Part of a small language model's weights.
Architecture: RMSNorm before each block, rotary positions, no biases in attention or MLP, tied embeddings, normalized queries and keys.
Training: a variant of Muon for these matrices, 97M tokens, 11890 steps.
Each number is 128 + 32 x the weight over its row's rms, rounded and kept within 0 to 255. Layers, rows and columns count from 0. The size above them is the row's rms in percent of the matrix's.

# layer 4 MLP down, 128x320, rms 0.234, rows 58-77, columns 0-159
size [101 102  94  96  98 101  94  94 101 103 101 100  98  88 101 101 102  93 102  97]
[[129 142 123 104 154  61 114  74 144  58 149  85 109 101 142  86 161 174 153 100 130 180 114  99  84 139 105 128 166 208 141 118 117 121 138  98 105 146 156 145  93  96 108 111  97 125 132  96 147 164 109 135 128 156 157  78 142 144  99 109 113 100  84 111  92 154 112 140 111 127 162  89 105 129 141 115 209  58 139  97 151  97 134 113 117  93 122 129 126  75  67 131 101 106  78  79 195 108 192 165 205 127 110 149 154 113 149  71 106 145 175 121 164  80  89  40 127 103 121  97  93  98 131 102 134  82 116 106 110 160 132 104  95 159  99  71 168 162 197 117 134 166 111 123 106  80 131 135 137 150 112 127 123 156  71 161  79 125  72 151]
 [ 49 131 148 186 136 141 181 134 120 104 160 140 110 163 100 162 105 155 180  86  82 120 147 135 135 158 126 138 129 156 129 192 140 170 200  85  94  97  96 176 169 117 119  61 178 116 179 154 164 170 211 181 118 112 152 120 112 107 142 129 105 161 185 112  78 190 180 124 133 120 108  96 111  87 107 111 114  98 155 130 111 188 135 129 157 148  59 119 150 133 122  87 120 123 139  26 163 130  92 122 142 108 136 125 140 137 127 127 134 102 116  86 108 140 123  82  86 107 114 121 131 109 134 208 103 101  45 101 151 151 112 157 135 137 139 140 120 110  43 104 109 101 166  79 142 134 136 145 123  98 100 143 153  86  88 150 119 127 127  75]
 [170 170 149  89 146 138  91 118  87 148 113  98 123 131  97 114 128 121 120  95 121 183 126 130 113 138 132 118 135 110 112 175 146 169 124 178 157  96  94  76  94 152 137 134 171 151 147 152 176 147 125 141 137 168 130 161  92 128 137 122 125 101  52 150 195 206 142 140 139 111 123  82 131 187 131 131  90 123 141 136 150 108  93 114 138 102 128 125 144 227 144 141 127 162 112  96 108 104 118  94  84 103 121 100 127  57 135 112 135 147 134 121 123 141 108  99  87 188 107 190 160 134  91 193 163 159 161  85 167  99 142 106 104 123 134 142 137  58 153 115 129 109  76 123 128 121 159  52 104 116 147 152 121 136  80 105 165 165 115 156]
 [113 124  83 127 104 136 156 143 201 176 196 141 132  96 114 127 100 141 146 103 171 127 174  75 118 166 106  95 130 184 102 177 124 109 119 150 106 133  94 134 132 121 117  91 103  55  50 117 149 198 118 155  91  76  61 123 129 129 136 198 130 123 158 181 125 118  97 120 109 105 142 137 135 122  89 147 209  65  94 131 137  94 105 114 127 127  76 136 161 174 213 117 121 152 120 209 129 112 119 113 120 136 143 123  95 117 106 188 110 119 101  78 121 139  94  25 128 138 134 144 106 125 111  83 112 122 129 133 150 133 116 188 123  13 110 123 127  86 130  79 138 145 130 109 191 102 177  62 138 142  98 162 136 108 103 111 197 122 146 167]
 [139 149 123 109  92 101 105 142 174 140 129 121  76 118 105 184 113 122 107  89 151  58 210 104 188 149 207 133  87 144 138 111 159  62 146 107 158  81 150 170 116  84 132 146 110  86 135 151  80 125 134 132 163 166 122 114  61 152 170 179 129 104 146 137 137 107 147 151 131 124 149  95 127 165  92  70 141 102 176 129  69 178 139  83 113 113 116 125  81 153  99 115 167 213 161  88 115 101  67 124 111 146  95 120 142 101 135 159 183 155  94  88 177 149 126  84  75 100 109 107 117 177 157 107 163 169 104  74  99 100  72 127 144  96  96 120 108  94  86 178 113 108 117 156 160 153 157 145 137 129 190 174  93 126 140 135 129 102 116 196]
 [ 84 196 110 150 124 151 154 113 123 168 104  73 130 109 100 116 164 187 118  81 131 135 148 119 156 173 164 160 199 156  94 118  93 118 179  98  68 143 132  86 113 149  52 130  91  76  84 180 112 104  91 136 152 126  85 157 117 111 154 132 180 124 143 123 162 132 140  60 124 147 163  59  79 160 136 129 134 143 104 137 121 109 110 161 107 123 190 135 174  77 133  96 118 184 143  74 147 144 104 119 104 150 136 132 136 118  77 138 126  73 182 157  90 119 143 132 128 130 121  78 134 115  89 196  64 160 148  62  85 114 116 195 183 191 134 211  98 101 115  76 130 121 118  57 171 120 108 137 149 140 163 188 133  75  98 134 158 164 115 129]
 [ 77 106  95  86  91 171 126 151 191 145 165 109  89 121 160 172  80 163 143  81 141 124 128 151 168 147 153  97  89 124 107 121  97  93 157 149 136 153 107 118 112 117 148 105  84  81 100  93 112 154 203 102 144 121 168 139 151 134 156 100  96 127 104  99 115 112 190 154 184 102  88  77 111 132  82 167 148  84 119 126 118 136 104 152 133 128 132 126 111 140 119 111 114 177 109 161 105 141 181 124 164 137  79 139  50 104 155  95 100 195  97 152 100  82 148 130 128 113  93 163 130 122 105 139 105 121 140 115  94 133 153  98  91 126 169 155 156  92 164  13 106 102 130 152 158 159 180 142 130 102 160  80  81  82 142  77 163  72 113 117]
 [167 134 187 104 150 150 104  84 127 127 128 130  61 109 153 128 114 100 133 135  79 178 106 107  65 208 127  82  97 102 107 140 125 131 158 133  49 151  79 120  98  97 151 133 192 136  74 178 103 127  81 139 109 121  85 115 126 134 102 137 144 113 177 158 131 155 120  94  81  69 162 126  56 129 149 156 173 134 152 106 112 155 121 129 148 131  70 164  99  81 101 102  74  98  83  95 176 178 106 111 117 146 122 112  66 115 104  70 152 140 192 172 170 153 129 139 117 123 117 150 139  96  88 109  75 128 110  94  84 141 139 122 114 130 146 198 118 128 155 140 125  85 127 102 169 153 154  80 122 123  63 161 132 111 108 168 209 178 118 198]
 [179 158 146 170 113 143 159 156 108 120 126 129 125 208 121 108  85 163 137  90  96 123 115 121 123  89 153 165 109 162  75 128 148 109 145 129 125 177 100 129 152  83 172  75 144 160 144 130  89 136 151 106 133 105 142  90 161 163 174 122 130 196 145 135 140 150 143 141  96 106 134 121 115 134  92 120  77 104 153 120  81 103 156 160 210 152 117 106 136 105 125 154 133  89 138  91 112 125 114 175 106  85 133 125 107 146 110  76 135 161 103 153  81 120 151  69 147 200  97 142 132  50  81  86 113 133 148 122 142 131 159 121 181 100  85 169 164  92 144 126 135 119 101  87  90 129  86 184 118 114 133 131 110 128 137 116 143 148 189 143]
 [ 95 143 100 164 131 188 155 138 142 142 127 110 151 107 161 120 100  93 159 110 121  77 114 111 165  64 128 104 157 145 139 135 153 168 165 161 117 110 144 189 145 135 139 104 141 110 132 110 112 165 154 138 153 131 160 166 107 136 185 120  94 129 140  69 123 143 151 175 137 133 105 102 147 169 143 152 102 136  63 136 165  94 133 144 110 110 121 184 132 114 154 119 134  95  90 143  89 114 115 108 179 137 144 158 120 154  72 101 159  64  99 131 112 104 113 140  65 171  80 150  88  89 122  99 169  91 140 128 159  80  69 145 146 163 142  89  82 187  73 118  88 180 162 135  98 101 106 205 145 135 136 161 199 146  87  82 133  95  68 178]
 [129 158  96 103 116 119 193 140 160  97 185  82 150 120  70 119 138 121 162 118 178 141 153 124 158 123 146 132 136  27 103 107 109 176 122 101 193 157  93  98 130  71 115 107  94 117  98 123 149 105 136 195 132  97  94 132 106 184 121  73  92 166 136 145 119 131 139 159 106 119  95 124  90 166 135  82 137 164  77 156 130 175 153 106 146 103 155 119 130 140 184  84 158 108 150 105  90 112 155 199  82 214  67 154 157  40  87 153 165  97 119  93  77  62 116 115 109 123 154 126 123 111 141 131 121 117 114 144 183 103 143 142 143 140  86 170 116  88 158  92  79 109 146 122 102 101 164  88 107 162 130  50  88 148  98 160 100 143  78 149]
 [123 131  95 136 141  81 100 149 146 135 122 132 114 118 130 124 144 193 135 115 150 117 150 146 127  43 148 174 115 104 111 159 108  99 103  43 134 162 128 118 100 140 144  97 124  62 111 181  42 123 171 140 119 112 115 186 130  98 143 116 201  84 135  85 144 164 147  88  94 187  96 151 133 142 158 127 119 155 140 179  90  98 150 121 123 152 142  94 136 108  68  81 114 143 103 101 143 108 149 200 128 167  91 223 116 166 104 121 161 133 147 139 117 174 115 108 180 137 123  84 149 110  83 185 133 147 136 132  66 101 164 154 143 147 165 135 103 174 128 148 105 172 139 113 187 143 156 133 148 119  83 102  95 115 158  97 118 108 163 153]
 [162  86 121 116 137 105 152  35 159 120 106 139 128  62 123 175 162 147 110  89  97  78 124 152 177  54  78  97 134 158 113 200 140 136 151  71 126 112 145 124 110 153 118 161 115  82  79 122  92 123 140 135 168 130 167 126 112  99 152 102 155 141  97 186 127 133 209 205 181 159 133  69  92 124 119  97 101  95 146 123  98 101 110 120 145 151 111 109 146  55 129 156 127 169 139 104 112  83 139  69  86 175  96 108 121 173 148 128 114 115 111 157 143 109 146 147  76 137 107 152 131 107  93  87 116 187 117 109 144 166 130 118 123  71 135 157 107 154 109 152 104  72 128 119 155 111  65  63 125  99 156 162 164 144 109 190 165 158 173 112]
 [ 99 146 145 113 125 187 111 145 142  99 146 143  91 151  97 102 124 134 135 153 111 192 142 120  84  71 134 111 140  97 108 160 136 127 152 140 147 190 157 116  90 135 102 142 143  71  80 162  91 161 157 162 176  91 180 115 101  74 142 132 180 172 147 113 119  90 138  78  96  71 168 125  95  91 126 117  81 107 144  96  66 151 131 101 173 121  92 124 148 169 110 114  76 115 104 125 116 144 149 134 186 202 150  77 126 107 190 121 144 176 175 166 113 127  70 128  72 128 110  70 148 151 117 132 101 143 128 181  95 144 111 141 132  88  83 111 104 109 139 175 121 123 165 101 139  64 115 129 150 163  85 156 140 132 180  73 176 182 161 127]
 [ 50 148 130 163 136  93 102 150 121 171 114 137 114 105 176 125 113 148 182 142 139 146 164  68 168 127 136 118 142 143 101 123 185  88 109 145 163 113  86 111 134 113 133 103 131 110 152 101 130 102 162  95 161 152 127 101 157 146 111 176 146 144 110  14 115  97 201 107 143 132 142 161 121 190 151 115 121 165 123 154 129 148 139 119 147  96 143 149 113  85  90 185  77  93 134  65 190 107 156 115 138 125 106  97 126 137 125 137 115 182 136 106 107  91 162 128  91  92 106  78  84 158 148 100 106 230  93 125 165 185 110  82 118 107 147 157 104 178 124 112 124 119  94  84 149  72 132 127 160 101  96 101  86 116 113 139 112 119 179 149]
 [134 153  90 136 127  86 159 174 174 136 153  92 123 145 173  93 107  98 122 116 138 106 123  81 128 143 167 110 134  98 102 150 137  70  80 112  73 104 129  99 129 158 123 127 139 125 148 172 102 109 144 114 127 135 128 156  94 110  66 155 121  85  73  23  90 142 101 136  76 142 127 114 120 176 116 110 131 115 109  86 104 125 111 162 101 154 129  76 100  77  87 135 115  99  83 202  86 119 127 129 144 113  94 155 111  92 136  82 141 146 122 140 108  82 153 208  90 120 103 136 149 169 119  55 120 113  95 114  98 124 114  61  52  86 158 136 148 173 176 167 170 171 110 139 190 115 164 160  92 140 169  98 112 132 121 151 179  77 143 146]
 [ 98 138 147 161 120 126 158 145 128 103 182 117 148 138 101  90 208 168 129  70 135 148  60 176 137 113 150 137 133 147 163 152 147 127 116  82  76  88 102 106 131  95 130  64  60  80 146 135  90 180  92 144 113 153 117 192 134 124  39  89  95 137 129 161 164 107 114 127 103 144  86 147 121 132  96 146  95 177  75 110  79 155 142 140 128 108 130 116 146 189 107 111 154 139  90  99 152 138  87 128  72 208 163 181 121 133 211 151 118  84 219  97 130 142 110  82 109 158 115 121 123 180  96 111 111 161 169 143 134 114 135  94 132 118 174 186 109 126 131  87  79 121 107 130  99 146 168 117 117 132 102 121 136 135 163 109  79 101 198 146]
 [139 129  78 104 155 116 104 171 112 125 153 133  97  39 144 121 200  34  89 128 110 146 162 178 153 153 106  89 110 114  82 140 123 149 164 141 163 144  67 100 140 100 139 116 169 100  90 120 166  91 101 111 147 104 136 113 155 137 114 115 165 130 110 137 122 170 116 186 160 142 114 104 115 130 106 121 177 210 157 148 108 168  99 137  95 133 148 176 117 161 134 119 158 167  82 146  97 125 153  90 126 101  76 131 145  79 140 174  97  65 148 164 150 152  69 222 145  82 189  81  99 146 110 111 183  91 121 135 121 139 109 139 133 102 166 135  31 115 167  71 154 102  99 120  98 129 100 155 157 110 133 164 183 141 139 142 114 128 104 133]
 [133  84 153 174 165 153 153 130 136 157 160  52  89 137 117 126 148 141 166 102 120  83 168 140 171  70 102 135 118 146  92 102  94  95 116  73 114 229 132 165 161 149 113  57  93  55 125 126 143  91 152 108 152 142 123 133  87 138 125  49 118 175 114 109 144 176 136 161 105 106 103  79 120  79 133 108 136 106 137 134 125  99 160 138 141  96 145 163  89 106 116 132 126 102 146 155 155 119 138 121  85 139 101 107 111 136 170 134 101 115 127 106 147  98 129 171 168 114 147 110 127 172 103 139  66 155 163 133 112 142  89 120 130 153 110 148  95 159 105 165 102 163 201 165 136 153 115 125 148 130 122  89 108 183  83 180 143 118 133 112]
 [ 66 119 131 170 104 117 106 135 144 130 115 134 137 182 116 194 111 138  85  50 159 129 116 135 143 143 142 124 113 152 151  82  92 100 149 120 141 156 141 177 101 153 139  87 125 145 153 111 109 160 100 176 116 107 130 177 104 123  93 148 124 146 140 170 123 103 151  68  44 116  72  83 121  93 180 149  62 120 133 117  88  34  97 200 103 141 100 111 129  80 109 140 161 152 159 135 159 165  98  94 176  87 205 134  92  92 159 152  89 159 143 123 166  90  93 131 169 123  69 133 112 103  96 155 146  77  96 144 144  97 139  61 165 108 175  91 155 110 171 117 127 141 125 143 181 153 150 141 132 161  65  79  91  70 175  51 116 126 134 112]]